From a checkpoint of a small transformer trained on Wikipedia.
Size: 12 layers, width 256, MLP 704 SwiGLU, vocabulary 8192, 13.8M parameters.
Each number is 500 + 40 x the weight over its row's rms, rounded and kept within 0 to 999. Layers, rows and columns count from 0. Numbers have three digits each. The size before them is the row's rms in percent of the matrix's.

# layer 3 MLP up, 704x256, rms 0.154, rows 618-636, columns 0-255
109:556484503496514448510448487461569496448496531528493459483457544419459528501456512460498548484459447457508521475529484454461467458510496430429447524470498532471477576469492513549518507470521484527452457537531485454512456518506496522516532468550487534486449528490472538499494514519533497486476500499503488446565537477491495508485563525478423538473476478498426482582534527595532450483574492478519482544481557444516486462526497524456503411433466561448457561477486495475518487430513515535566523630472480494396421443519482533529505490544444484455492496504502475506604445497523501478492522524516472528503411527495525424511529508447518510439537473450560419511469501522548399470568460436554495467444475449558459488493518518538547490605477430442463542531499471407517503507515439
097:446515477451454517587528512522515539526528544529509515485558482469501484503488527486497449497523492519539477487462498463529459484470474529503494515577440499426504446535502556548536495480510484394523476460550527463493533423537502518481448457503531508526490420486560451517536492442513468474513454479429438492458506539486509471416535502485419458522463483495502475510500457462470491495511529534506508530561477439381490580507523533550482526473479480525493549512485507475551545462494468483476533577448567502510513467528574558455469533480564336589486489487464462492493510481528479449403522549530449518480548450531470528510533471546509450559520388487484554513574377508504509577465543475477484531440502486451534568545513536508508536505489485503521538522449570546483562466474508
102:546475452520418537517516516597474510505465462496517447417494466529454468497458493510507493492467509532469473471500507503552470509544454421515565507422494495520520570537585534497501404447514521491481524516531524510525475580495491523479499505515474434463470452512439491472461503479499414523526532503521489438494520587428511511520504537416455514422525520498499491521477543510538420476508428507503473528469467518478538470467453512553438465443515474491522465513519541518404477449500526620516454517521523478523454563517520506532447490459551536483446557494504575498461474439566471520470478475560442529516454504446478465506545490470485430479486548448548446534483524404527552458520433527530578484531453478503523499411506474593528525561555496469417526461505488529511448574463554
099:470605471513541506433541528452528469505503513539587554525437438520496504474488478445502485573464498617507493454446531498525475438426505501502499566502480524473450554520525450530481457518484522565534496491493565548527491416501495493489525457525492465504465451469582529510520492494499512568496538489545519536477510492548533450451559472549514492501448496534470521512507505530509500428501495545477454511505458463512508449524472424443537444461533448474459455510554547497573480436450505571438503489492520565502550504508497462519401464524490431489477530504497470480432533508429514470550560540470482572560474491500475555460441458520551481461536456447558530454479504479570414541557517518548481422494480495490495551565497581451514501513495462491365538449447502520540539559477506
099:519441461421493486449456482476468539530537453560435513463514516494493506444533482499485449473472482494467501454472452552540500534587510489496469534475478470550514473541566497536517478432472486466503436548522519526487450509427490443483477505485476583563396593491487390514540562472438498512481584515589463488546507546418476460454501484583492502491520506440556504470491522433477436496455528401448404521524530521475482493473517440455509526443531464464473493472509507465545393466588491488460484538526487480528534481462531504515492479507493473485535573474490507489508413436459483456492461496512580500481447593495474505491560484505554467490507579465446493485502463434536473563517467515508535511457485476440491512487410535537522560441525431475536555494492511498511497496508494
097:487465548471493522446517500541457577461502475526513526484565494594520493506542567506556542463513592536546502447522490480505536471478531498498543508542499464489574516523513505452553470541495529481479489501538560511478485525512536434492491455560469511449452533567510509555505447517405507564450461504522587537478509514496548492609486530517477528567534498455434474456499508514447508434445541520513520504466552527523546518572495532533482463495554463458463514513482524555505491495446465414422409497488489474519523467529503475513557451462477552569541460521519462452403512555491491486580516440408495509505513447482510555465489547429501423488432559498496486518468507513481531469495518594532440556446520477536487493514470442429432529485503521463567452573482423480451513574503510
103:508474475494542412453529507498461579468466499558566475531445499550555534528469500439522506482473467455515519439469460437453505491486459488464557583519543396465470482523465535552519485548494406489519556410498570511489473493547460445450493482485499555482432503459541496555543448456464522547441488537563508472451465480470516496533500445557567519493535568486534484544459515552466501584532502522584513538482426549463523542549447537523487529554517521458496480496510546533575467490508509409483523566516532569473520453450563534491478549515555443597517489528517544535497560478506544481489526532455486524546565519480512536519539507487422419438513558474521481519545492541498466513529494455491556496550508519539521486491487473430487488479535566510576472508523479492595512538563493
107:508513478587479385524596497519513472519516542504483495500466505561481465442498531488534511527487451517537505531478481588410533487485489548486492535544479500482469522538511490530435502434482481494490509527514461461488521470525426503485533437506499488511479515477498466510512484482501452486536440488397491494476532588500480455447466514500533508531499451524600453526446480485526485484470455505487507567468504566474518441520541532473534531406526393466576491523447423512517498505495452500595513478450491493457526579469497510514380592443514443571502464537549535501504547539460433421484525463466540507534495481493490505558486601473538469518410473470511428507459454542501505441513456568472499521421516457480449530470562488513515464517535458531487447521554561498469545436464509
089:506482516505494516420511493448510508468482459497529555469448513548491534492473451537516565526456515530504459481482522527493452479530468478503524446508481516529542495505511475524474477492489498505521540502487578495439528423487455500504414483588574576525478406563527513446442486537516426566403507452547417496513500445527531530544518496488463565472523533457472556541527510529574502500451434552433611457482496522476554528473550467481490472541519417538525526507538528516528441546507488347520542512490467551452409487470451526500433505521462433529539532479492563426466469547502499497519463458506483472503506543491552488527464529425500562510522517474507485502402487457516500500472512489516547537427550507520538494478463533478484444486522556510514454462522500463430434487601563
100:499389466453573422497495483515548472513493510428571511541483519430531472535598533566515487468476615471521518560521502461524471491498539452441553501500534514505526585438541508474536450476525490609533540493428462461494523529542492541496486506506453478428491456508528401526435464433511452491537495493457493485447467583564508474441582542486471505484464534491555533531525478505468464504572423552542511524531484583456536570541502505505552460529499504551477527525522453452535503484497490418489494445512436524467457474486504471522531490525533533504505483498547467522494456490483551487505534444511467443529597501425526532440515457426484546533538448472486547461434523530463513544499498440553512447498472503444455516445466525502478493553440454477480480509563497485496483561537503
099:507528446461498509438511528537491537478449448509510552553432512516480478519550560581427505543438533468567525473486424492486487433499576490463486516573537477517527479490455449549543476441463513528525497548463381443467487459460483449495572491560473540470479519511500473478524498493541517575508496494516554465591567447468525488472532536488452523478522516512580470433487520480488497491477427465502423529482516468426457516445528562551475483513457479565499484404502520411476425506564459404481471548492542528477405574537467477527443473538481517494493530448392448505489529450487517527543456465552504465557444537582481511471488469509473495553510542463485451470484506497552507520555514488496530490467487494516469561457558467518452488489567504535541523500561497515473448498452497
099:456459516455475518496508501540515488436494541473502466540472472463402481417454534453480517436417567489510546483504574455514583423382459457462549486454483532530484520548520459491492402525465534517431466558508521439472504512453533469526507523536482495432485490552484524554462549543494532459489463500481484491477423453442497453484511542480455495432571579469475480530497521509520445498538466511528518477560512496532473569536449540567455474545469479549412497533467534523460521476453551520473508467506532505431488511472549512505485484502493405447531440508486496498490510481459481517484526561526441453480563477457480532502585516484542513473537476463519563476517515457519455521563447479514539499541499511574422513439537518410523548527518513449531452496467469560474501626532464
101:502500485475514460510499448456455418482498458509572490494572473594567496491533504487541547492468484505538529487403476511495459539451400455521495534545455546442525526546484513515517492470468510472489461576437440550414606487529482473458491489477506456567447544449537501494609490488539480530472503471513521476507551502488531540483496549514463461477503506514542425518464525528507516448455452539434487496482493513522565543501516527478498530542471486507503536551465467638523480476474450518502455425497503509534480501471530509569505499458444505529466490583471556518512545512572481469525456544553443514506519484489452470464481533528469440512484467527542506513524575496531570420467500461499377546475533517496468422443556476497520543587513501493495528558514454488600423535535494
099:554570473540564531530574507514453470540500458462498576576511530454507522509474514490536501515484490521486512462516493489593506483484437519479476497454497471553563442527603491500549557499475538496597500442539493504478482573478513477456529489531567479527543486472574516537463599494449591500415468517495440518528476540485472477487448521480476538491534432532573464447523458503483534536601565494493490464499493493464501469529549507481526493519484419511489511554526513465539491478516509522524485479472480462463449406526496517502570476497483486487482522537460474436489482441547545472477465490513461483557444481476497497447513494474545461546499411512488497510494478497529440409503510509500345440497530480530430427586451446474473422473558485490549427514476578489550531486485494
098:507443513533400566488516490514547452475528418456395504517556424476409470422487538540463488522509514465503484537495531494525477492521495440458548468408440468466496531539486461485492475492500509513512431506483563480519432488510506558516487488490562482488478488464547491469525509509449471509454520530512510472509575424468475570446461524537459588530483487434521514573538521530551520510541554543504485501430485466460517512508443518498493505547477544520477581445513518587527519504531495528547487523468478487481545510511426553509632568470491453501470509478465465442496565475499491511409492508504516490466474452563441517452528563549482501455458434579506553500524508511469525567455525525568431494524489461500514440458456521409526476466533567505483537548527452577527505458552538
096:496452493517510496530413450483500519488535543466535538568490573545472479558577481463515467492476539448533458445451492501459471529488483525493503403500543445544500421433468614351506488485474509505517464469513544516517528501516498494499493533470508502485546444438454524559452540471413491497505515478465469563447505552465491487491516505549524521550485548592502436489479454555481514490504475476469476468477502460534484415442505503564529507546473504603550501501487540500467477482468499513474443535471519492512469544502520474468444538421519479505476433557499396514479516474444512406504479518546562505474483464465538500529578526561594522506443543515488466522548496438526486557496464552494552492496487460527501584514414489552498450484430501456536440535521494555469479488567478
105:483544366526489491537514551430538527506461479489540489488460504520511423511509491469507451485478518528419539442447489520528498460427461462491434533473455455526448483508470510530447478445480490473569582522503479570504482432558482601545570482489514517549471508501556460474495433526508525516522473475500525482564424536501560428547526496539494464469459580521494449507559467475538428509542537487521522475433431482525510568533512480552431568449529520504458437526529500460499547475454501585514542501501526463463468621459417572550532447569496469455519522508469569544456486500538506467460441446507503474526560441486533546469481534443482532568508480489550521476505507523520491522498494504531538495554543513570453537539491467457516449473520593526536473460488516513515487493478454
099:419565534462521478481492535466573455470488537491464431466397544466524458574560523512568444587452536472492460530483470495459480564468472534470552494464545498492547566444558559445519534541474512502548509553501515531505479446476485511506469550490545501458581544509564541476496503541447466593526510467545580436476484573523502502469538457472467400543469563488474502412467506491501541462562476609473498531442515453489442522458498484473525466514556486431426525435470530492514448550479554488475497435482523522524395511490497484504514500516443544507522556559561479492549497503493503521575528511551487432492454481485506447542542435498482524492608549506503527493529552555502506531462502550552498486517474492460501477495481486549491530545510480451495511545475456559485563504485500
093:448516519570485427426500521519522464481454533523460490515513507557505553476496447451562469518505465608479502491409451514506542558526453519548550507414497532535483511542504455479531519468428502507495456464499528474553524517459450477535497443554479484541487491438471494547495536489480459488418441470581549490390529492451575510500510546457449586413494470502506490484536393559496503468489498564543497453543512496487540469466433486494458483490466551462496495547473481526490561477491566459556511511499525480520436452442493500559564444538477441532463486492492452504507434509474497497498518438527485495523453616571526481478570459514453429544457427431503498522442466498457455452559468484492510474463499448501502478451431530480527465458525552515503493500586450470524544480539506
# layer 3 MLP down (transposed), 704x256, rms 0.141, rows 618-635, columns 0-255
100:510467531467493517520509475496526575452518483489488508500511548578499485553575486552487488461486458540472506482425463532599500485452517492504559438494491491493494442501543468485481485481536504553393589572544461505598487578530513480443508541443531503515430545486498517548525516535541537603460460437476502464516503491531456452455562410502453461469477525436486463437552516440515457467453525494520536527498544546531440541451504486481575467571532487480502476581547500434415441521452576490448492510525472536537510445546481510508462488516511395528532559485451514449484456482551439470482486497522551554481421461445498486494465524469467445503572522538530432485540513515487468517541481544517476517517493465486518500439412498487490496466533492451504455516557485476434430490459537
093:504464474453579496502494413475411459517527449474535447478510481563477484466404472576590534572474536537507511478531478502463521513496549451525498473474510489531468582505483501534493457517540526528497540567559515507477478538490503465476470436513490432537479517435433499494565561634460460489532476455539523488524556449453479432578532532533525461490577479450515479520511572544510524478538530446500502482501462560576546539456447493482505509523467494480463529520460483392468467445552502530473483494510491510561532455494405466498531493503479580478542540552486519508521498488479507515483467502457514443461549505509475400592516498506519499541468531531517475553508519497498454454554484481475432547509525478477443465492474485572542497496564535461593439564550433521463461494553519
095:490471543468515552494467431428486459467594497502517506518520509508486458534542515393512507389451455492479471517477500476517540517526515503481457452424460515473535502599520433562511459510472478505498441518437497506538553456487466543473474545423532575465553482546490525481455490467524568424541450509474463529523486489502493477514503456479518557555469460548531586532501495503456577470502489480536541550519526507517460462491519487489535469508508541553459512473549478506427514471412556472476458522515536538484451462525496484505517518462467483478525514450377410501509558435405570494442564496529605567407481484511550497536479510464481486512485492531541532547450447510535548539447506551481440509498555467459504487487483478487628475436523479508496524470513523494536515566527505
094:522536479476556520497411505539500487527456502456455502485525531491513562541593492558541532447471459419534534496525473510500532518514481514540510419468464431555498486460532484440524606461492482493562543488482452520506519607500539471463454552454490531443532518543509543474533477522425523451457487516521479449532474546547454498567475486465477529528505523414493490509504502488459578606501586546530516462452489546497557521457507499529491520510508539484501586482495526444431471527638472466549442529517511483483496509508555465490539504500464488419569519482496494514441501475531440522467486452472557507529532504516524411521508433493452458517548538499454499514477515482505591437497587458457491555522492532495532462473524418501514527514507527539604445511476474448466523438445456
102:616420514528555551523430467531488529557485519528483477591505502499625510471474478515459484450487520415549526382519474482489449443523443525488476539486567535465482425475502512492433524523497417466503552479433441546444504560510462539467459492499537501532509501543535491536552508571545475481540509453501534422548492492497468494524542564518498473494451507583570534517403458513548552529488488487477481474411459439494470481477447448481492530476459584518489477559533461471559492518534500437442560552557467533474489451424519573463517474508488569473440536510469468524519464522495513425546481517480495531487516488455504438509523455467503486516527483459476479416485495514480516475466508513537509487455480531529514546514464555428436479492513496459524592467443534492495501530526524
099:510516558478462498504541411413505475527431477524539522500449603525453514561515584472497459562504413468511563449477473510429479468550490533452439478537486557480441537502526514501550500526516519560461537503558609477449502558459525506466502449495542475515505455469501550533522555517494461497507487469483550573482488474555553570429492507559462496479491537467520540542445552494513511470481493464457511430554556530473465472472472450476514481503540561531488533534494530509446475556521489510502486566508512497426486531510513469451600477474572503500472417451404542508471510448536544505558515459469483436481480513512446500519564505529505541553545518521451482461438506541464572434529476468526504434525484568460453470469461496507528504481547453558578486454536434521495438545455453
099:523547386491540550425526408440508529507541448529482540477486493530533525498520539464440533495550485506520482459502480468472500442519490467511523476490575495475518515507542457401437507545483530453553486514521467550472607503500535528488542488459477504515447474530455520474456572490462484558473449570467522517453530469521450458518427504490500462507418457469539411498508515502470493538443533546476526477486561574454468440524488485458471495466374478473511519491429528551446464504482450465554482483564484508512462486518535517560526525549520428533472465492572477498552480469475530480465450529482485593507575576455440480436527499560525572486462508530483483509498537494393560445496478526490499447548528530456542530502493504547534471547453533522491532539481477464509412443430492
110:511478516524411451538559509463540527565464541563491479507529459494465505478513495457508502490495544451504496546483509568454504464500509476489486499425457471560531512436538574572466512537450569528413488503485531417533549481554456544466503511514490472520538461524562553436565551452633455497504496566492450518514486499485530441461474543525542489523557483471518500502526481466471453548516500507566476500479416484532445423490551594462422437440557447510549560464500516469546511471508479447503511475531476498502570495530520489444424524571531446499454488496502462547540459533524504479450509515535496451497494503511488538497549527432539478490443514475557394525489496501503389484595448581491563521488426528511490547480503490453491559530489466482454503488522507525488547484429469
081:502552520455460418543500518539510540525448544519532505571550518493553534543481608492537393459592494489495540502489485519502530495495557555506485514514460501475440499426485520471570485522404518533498570537532500421490432498492581546477535547471462464478534532469395517489555519563532556465531549527465526509514508530535519450513433511572471515501539507564522440529427438484435458492533485519529424518494503537515492488540535520465501473480435498525506503541435477482443544498453454607520489537538488480569535525533522505479518534437552419490483507555566453485498526437499487552518539515509417549507530498500486552522507565577495483535557487525513487479478456460463491538578460546448525474514417487562473463467496449488521556512541481466489558486561505477542512563484503
103:517501490531474497537461520493486561537401526461537481504525558483495478473503464494465508559498510546429492515462510446461517562453581612558434523568498603552458416427541559536423537518546472469544497551425532460544485525482443426504511493494500525491537519505587470541561517507553553539426539461478474472573558498539488500470478462497453511479525538452481541497521526493478521535502504520522566474496514437491440491517518501525528561519538461443556494518570445486532492552525477513401468502516471469478576515492512514467471525466568512517493521570577530572596478489413471461542440482526473520478449525512489508449464480555462497496507502444543532502520589531527429486507528456481528448484486494513477525515525458486536483494422456453493426529494526557555473560504497
107:472470477497544458462510493480529476463562507512490429530490469451472615509495555567532583474515464506479511424558546506498500535502484444540489511488518482449523553427505545507531502566517476531492497444468476500595477572480544443467513486566454528565500503490485438595550497520472520440417513443497503465490499551532516471467510446483387497465486460447526526486483456550473485512437537470522537522393539485454499539476456478469538508551497509529448438483505567511407472447531510487536502565485469482510455533524522505494486457487447512520456494400441586551561506503501577548461478508398493491534520523423527519494464512515466442485470447506517515524525483522473496517565562561513495456421508519481466492505556498424492469580431513546544490549468450562496470479470507
104:430476488408569509511479522605511507373590548474418511526535584486545434523547528459475513465437516503522508552476537497434497506477517497462471507504538585488485532494513547473457423547567516487470479469470475461449498353443498468496487537479527483551482463528486552469516486469596549485446559516490430491498481496541483538467500542432491518529617494490442436459476516506451508467508509489557491535458457516519442507593463454531553437488498523422537538472477467475397483471443529488467534451445544518531561574457462499507502526455485554506510472440470516472514492476508499463486449512521497471541538553478561495490461512524513512426498465550463500469485548518497498492508449508475504457472490514475485520497586510549481536502488473516506550428499542503499519548510448
108:511458512544487561555463452471525427464435423458541504454575458515457545432532452494456448486512539492494471546469502527545487488525537437577484493582568513468466457567482519502478528446480487470501484501484479518513533475500447460533451495447540519541521453509453499462454463470590560521391530519507550482480458539556510587467526532428417467555492539524484471509536530502527532495450489494509447550491487550486518487523549538494485534580466516423508458529489527529515499528517486467454530494507454464448446507449480525588513557461475524455474511507542458476539495511508460573459471514461423552482521476519533465469580533468467462534493588494521523506509539517507474445477515550514466473449466442533500480444503551531531482567428544489394501568463537459537429600497432
102:459491462476530512442468535521465501443485539477414469457502445511523503558465560435505535501487588554556490561464499496502544491471489441499484486463471511465502513533541517495454521487549498528541568518518590487487535504559448476484496523606468552507548512545519514499546488502545505516539530462483484517552477476582565492486544494448429504495491542512442509514546466478447465483436547509450461574480465489522450524518487434563399500456500506462492550451450496543535478540562488544514455519532486419463539587523505554512505498567476515487504458496433504486555484561455505514574571490450544594501526452530513496455438479504462465469485517541485489578517457516559514557477465577594466509541452542472477473464530534497506476626491522595449497477574566497494531463504494
102:509503478473451453532479512425527476441496493486476511527535485385444523490562476522501494500455451533458497558431580531527511509509531472496543494416486543453461530480461503498455457484569498537487455503481612494458448491492494546528515508574497548499490500477505493422522520505481553513477442516489555449502499456519479546489460552537380613518532575508514504490501502447494555481552474522543504550440492472495531524533520469411467536466446477463505494457485489454562523520534503561545481471485499484552454511458462538514546525530461525519551445382458486499520554440493418482463508504548452563499509414557505459485548562532517519546479514509519535567472392477418451491456532531499448513573450473433514473459468531441520505544509547457446504543493560486517536530523499
097:457439489472465486531516433549448505468481501437487520437571500508481497527629472501496444476520502498508485445540503587561510487453459450492435445459592433569578498474528570438553501467440493543461440417485520434515518508466503502521494538449468429474523458469445433528506526481469469385467506494519488511522545491434495487526520480527515493514465553475530451421458480567511542516532530538551524480453493481484501473494544443427531474472552478528564489405477465552575478517479453467472565500483515460480513479508552453539508532535469474486468540531500555476496508494486566475457507519447495520465419606473480478536524539525552547529517577473437511490496478515483480502505441470501508496457463465443508492489553595556482494516486456450486486513509450573502469459560444
101:472492441484491444510532487506546443518460569464485507517507581479493528503521389490495546561534524557589491497483473494561468496552539453591535507564518516561480461604493559456437521457529518455539525489503496529542525535501504496543465464506606493518549526488470459506495562581392461514480448551583490516523459474499529483470515471476488412515496429490471517493506450521410504468466539601482532540491509512494517529503477529473518510563550478579554476575454512539542492454498514474543577496495508453478456514525500468571517474538456480569508446564458433554528512472513509465515508547541486562487451589480416499432509469460434458485526566466428479568495555515535497497575545580500477547480489535515503490481497476469481529451525504506531499521502515515476513553506495
097:446547554486489532451518398522581512479470520480496554488450402518432442532510506528494522534595450562586513479485478482550495477461471466529485454547490442451506508551460508491518443541535497528494446555540507522476461506496528493515528514483478520493457474487471457536479455578484468545480486391576458539490514534546422456538483507515545481539472536478479520458494526535443537489510466522519499552506523542586452530514545570564495505461526404541562413462515492458453489531540504511507520521441575402483509528486467484483511520530616417497520475556479458470491502484507476524514465503507492531551492427464504449548469561491488468468473492491480517497481518468466479460469529476588447455499546541563416514498489476509565501443511474525596539529523468514460482535554596
# layer 3 MLP gate, 704x256, rms 0.154, rows 619-636, columns 0-255
100:462492499515502529461544504490429475446493493453484553501535532556486446519549524491428483584503457519452478491529490546549494517527516527428524483518543523485468525532484506536509464512551514522558579439498476530524498495483502421488521558520513427484496561485517551457420575517495448505507449458492539494555462420448535577470501519483511410488522493544531538526462522468583571510512500533554535508509455465551503494513485531524566533480495519524473516539494494512429502495522434548492492417578544448535480439550472559490535586523533507436491454547532501504473536521531504508445463488546543496481482447520565448475567516455473559488447423486521479531526476497541416576462528466505509543414427490468495517500511529451494515518569373566529477520627555521513482442501537
098:443510395523529454513526500519448531510473480490505505520442540481376533512523552488506523505488456472577475485512449541485502505493457502531539518511489507468562516494445515487505516476485489477516526514523457536499521533544524499497573475439498517490476508499488542491481539537592474526454459458468528535510516422529532525425507520435543454464488522506539443501473522407472458454521420425472433437497470444443590526522527483513551569480550509469481470458547475510457483558498506465441523467490453565523474496467462485530502491511485491501443458578532522538503453564511496503536458523540514495557430514546481521374458458520509517485517510485435393495502457530481529486519516436485554520522494449490487513473505443440383397518495538439547512568502506534605465437440577
106:465453511494455513510568495485511476476552525527524541518451509496494415460461564438451413525507548565503428498546493503489514482505498514519493540481571567438540493547483513493510438525512497525437473536514586455518496480501426515551508426508503499556510397484452473490544514529565519533536562409472497473439481454455554516513506515568520448531419451538490531506520467500563459493561462425471526565529535425498480476520486483483483518511519513515479352524484429554456597487412465540487500550510464553489528543445482539465493523498535526525482549493471514479535517478501530466533472550502467487463489445473493643469526535523503484459462490466490483470557528504479436518538484509578506484523507483478451556506513508472475442463521485470384494488519547579542463491547509
101:464460536467496446512514561502459480443465522511539566497495492545490521414510597496485520493548468519529504536510518555523478442516458481573496459516504454528535457466474551496508542421486554515410448528410523447516459518475504487512461454489429490471495497511491517442527533463434465446559515569532502443436453489505509485442470465497515541529501532431490436414486511499455502464516529530495500536534466559565490517486508495500486515438531378512489508495461411462484545451438485523488480483473511473473471437526417524520498469566468487529556467444522462508402438444512494499523525490519434519525542520505413563503408539482475500566501507517513510518532522519464542433521405503442499550525504477573475425496451528489498475526415498436517482490542523453378480499553503
102:496545445485583578523522515538473562476500499473551484433472521504564438525496478470453576473508520469432490472503487560525523493550470486544442527481530534481454503524508454522486505562471467546449513562483470497519532512548526481537504513461518507482521494452438506476480444481529512576514467488478423498542564478507555508509542484519501437519562498547492506545536545613488507522491422470429479464463475487544484489510492391540477456504532491533504472447495447487513523552556540496479437593498537459491499482449433434499466546487482536485545554489488503439499470552499563510469442535526464486435416502519551518601494505495411488506503507494458460516527486465546481486490552442500559516515609621441594522467480497564450456477566466440527479546493538466488487431511441
105:451540543489456480506477544524441440535529528505496477520504482562513525504490581470479523512545561466430508558488397494549499535481528440564525489469498414479521530489563449464538534527595462504401500521460509470510456496481464429487490438491487580524502521462465572519511529529497498557471445484506489551524537508459504450504496578399508503508492566443469489452432487526591427493430557503446595499480540485531537420491492474491457506479503452558501513530516506498520523511545462502499513416491500510468502548514510479468409492467531476549520497533477564522448436559540529488496481471534585445439526536453515519557434524536531506505495475495530447595473436539535456521507521435513560504538592492533489488533506617493535501525585538532505480524488498493540470513493485
110:476546522497503453582559526542509559526496562508524507523494509496513539523468523539600520548508451479402503486486505454500504493432474436441508572454479395490498527463489524484528533512461457472523584519502495524449569423484506452493537520503509512485479495525502519519524499494516428538429482532465487436467485532592443434509524550456513498512476493482518497448484525493448494549478535507536516479477451489558490492524490431529520488410486439562542539489493461517420527450522442546482485440411469485477488493543477532483485598486521433415479498539491530537563513467491495454453515470536503449524501545478455438542599572477547553572421505506502434487478487490517481379467441483560459567431536512495461541534533446459459527478481438515509511438516473466540513537486546
091:510562493527455451535493511465498509512460496524544446589558453440470569504504500567537528477466475482501574505501494560484497544482527502549496471521475457473504484561525511471504414424356536491470540463552475399478540596575517474455510489464408508473476433476498510533577447528461523462492536445482519584511520510508505457558448476489501505482507524521513541600473519448518555503514511455524405533519516456506527509538451474539507509520546519541459455571522448540420474536492499504510466564539508504541552483543500572490486552479571418461494480547517452463533477487498528485531462519483482517504527447460498519570466517569462474549558455461528563498523483520541467468526501530522509476558489586582511515464509422530495560453501515450495533508560574465507544495462476
093:449572553472521491502452502480459583488518552523526477509531484535496536468514482448428448454542477488483502435492511444448436483475539472505432504497456467443522449533420462486463463525517481470487502467515503474522526440396491571505558449502477500547503537504536474494571479518488541399449517485438521550510581494543566502500438464540537442465475413547491473534552537452465511514482479424517468494540546533543475468467556417519484516468466520550555470491465494526438525454410532509534516520467556457414517502538460526441515525530500505468460495504463517532431480406514528495548496500486475494456561451530547503534480374552492499553471510516400528496495540531471505572526559491488531525522470494525503539539546546481521502480521554455488557510510529572565541544425556
097:549610519456476499483452473526464497484460469565463486531501546522500508496439488462483530506537498420514518551494437526486423480544505508432574492514498551546425521506471525483513474479487519613513508556433457457548457478556506539522477495537496436510486446549545490505505520490548444482468525510511556450515505489510490513476540494478549464465552529509433485528542515538531506532510478443581459477477502493545491455443544506538565528535501502537510527474522506521473546411488468559432498469409499504477515447516503464551394451548554516439474506537471489481493492425475418488537469506515495492507384467491451537450535472529442524511530500563445579470410494571483523492398460493486530448460501516530459478435569436538508539489473536540552493512492472505547561573586458
098:462520507479500501477515572449494556549490456467541512479522461499495532513438577551551504517509545499522527547525518565512487515566518592519496482585451456501477464482525595484564540467523440452495517468488410450499506498460517515510508446485495492479527522467461497411470494497474501464518496530515555512483526507561515470450494499506524495510455457434501537452449516483554439518465557444425462466561523511505538537502518540507503483498466439551523620438460503482551595551576502434524542495450438467446507512550501497467483481461501550574531489523471542519513474526511486482428483476467504549566528543544415457533404506478397439584468528494497528545493470549450508505448523464530564535477503501413567490502497464498563440468466519525489467432443529456526537559470445
104:513506498552446527505404494469497492517602540495507482495494516485494514551506465520505541583504523487552513569559564488452485523454466484464496525478505496524467567496406474499501490483470625516401463516475513444485569484489525473461523571553516476530467527524479471490483491519519505466544438479504553599490480497415507489556496507459519552517585507580466454447447505429495561540538438452593510438532573511469494517444511517485517460520508442482484594465470470466487486485452531501555488497548528523537499477457561530455592484545472465517483534500491531536445535532552511549551551413491527475510548516499476451544525481568477467491483468465481522524484496475478525543500524515482455508528612565525460463478507490454530485517526397481512471532590404453514455522501496
097:495457525514578497415438444435493506495511462494538492539563500500480476566484525443527507477513494511517435501490443507496478488485504456569470511507465494455518455483557539474530474474452497581501619498528458495465463468478419461552468498503549542509425503484501495577596484491494585500445554546503445526482409537500484466461496606454543517528522488495546468577481499434449496463521512535525485492517522537464554531534464447504481436502521503496525517496444489533486423526446512536505505476432460496430591501475446560500525452479528510438514546476434477486555554452514554494555483518499487542469479537450498445437467528465486600402476524446461452426476469494468550504528542517494553488548519468488500530450487534515509541508488549506483565492575478494405521555549439
097:464529460506466540443517465549566561495491515543532428507545513556490525498453590517479523446502497481525423473496406472476512498537444474467550564502490488470368512515547522473483544541532474399483553472531523506589466466479468524467443522489560536433468517526510492537501491540499471477523511539522511478433504523482509501481480506521562536561448558522531489506564546466578579554455500450568475485492501473471506475475455502462525489467511477567466530375494517522470577491510526454488549514491553557565488542548488478501497452504493465537501495468491557563556452494506478463480509519454505563478421501545504473539505545509437547442519539443495476496428516474433461540479536537525535561472608574527455530544484580465493540526492480439420465509462473444481472519482536
094:469470523528567489438447489524496471523529480557452458507527476501462443515469517536521542466495478481523491457525549541525465524479562430504487488562514517513490463595497500544513558511479462504469500624529418516468494508486536579482491519587464565574483558533451522435546526534588510425521437547549506493418419435503479488561511503468537512466506488553522478515551452424512474483474443469562531479495544527480483506476467493442367529403538566418506449530473441503492491518460444496451536489520436548471437427513504528457529441536500505461538511539551513471490457483591471564453466471513454507513516450471537492436466437490520514504518422474537526529502501525471485503494513529501458532495534456450422470484543437498407507482529515534515531495529498459529506494484494
102:465475549526500533475526542477532492511511499501515466541493463573445509493477493461559474551535512523457451536469510460466515470432458492547490565521473478508453577564468429509562486463501549509504539447471525453488562534510523493524460501478487515507530455556577490571551474528517565578584533501508431446456457455392500490498476485503474482496492484477539544489590517501471482484569448491584451459515486527561497493493542442498473427389513500459446463547454549442477572430528532487529479476520540539442540577526507521522605462479519481489427530435462412492462463553596511503465506497525534426442560437538510500609503521504496502494527452516554482518556475484521495459527542499559474516562510484514467497515531504455474498501579516418463495484469477518525472515522471
108:403467470522513459545490483522525482478478542514512486506574522471549469517512420468533607495553425521560484460535486472504450527500506494448493515519507475544454485573500420481476518551463445583485498539563432503467512483503534505564483524472547452475503460466518511555486473435538600532573485393534493525456541456464473524494526473473484568473525462527414503486548523579470519464459481535518457412453514510469490536576617490511539514506485461487449445448507534513458474507480573444470499463564552512534500527513464486467614533496510506474484459483572482438483517460461529494520540457507430495455577551498566523478518440400473500475523484530525467562429528473490533451502507479462513511520531458554488487435497451413534467514476471467481474526508502514467536492497462
094:398481541529514429503471512509419481435476540475441465459484483503506486503481512473512499480546428493428496462499505511514466456471474584506472532378509553483532454536536491518520500469487485512569491479478534461468437441486505449533437471564493499509566498435536501534476536491511507534453482514490525559461487487514571519503562520458464510483479518439486533549500387614506503437485436530482598421531457441476539550527447455456524471495582518528511487486485531506503554469525564455509503493483482448494429497460472543524530466570471545475450525467459528558546446532515505491430504519533442542533505538518463522543578552492473459462474561463498469575463451528482449435550467510502530520467590500453438508471506472487514480457477593428535484496489495462544495449558553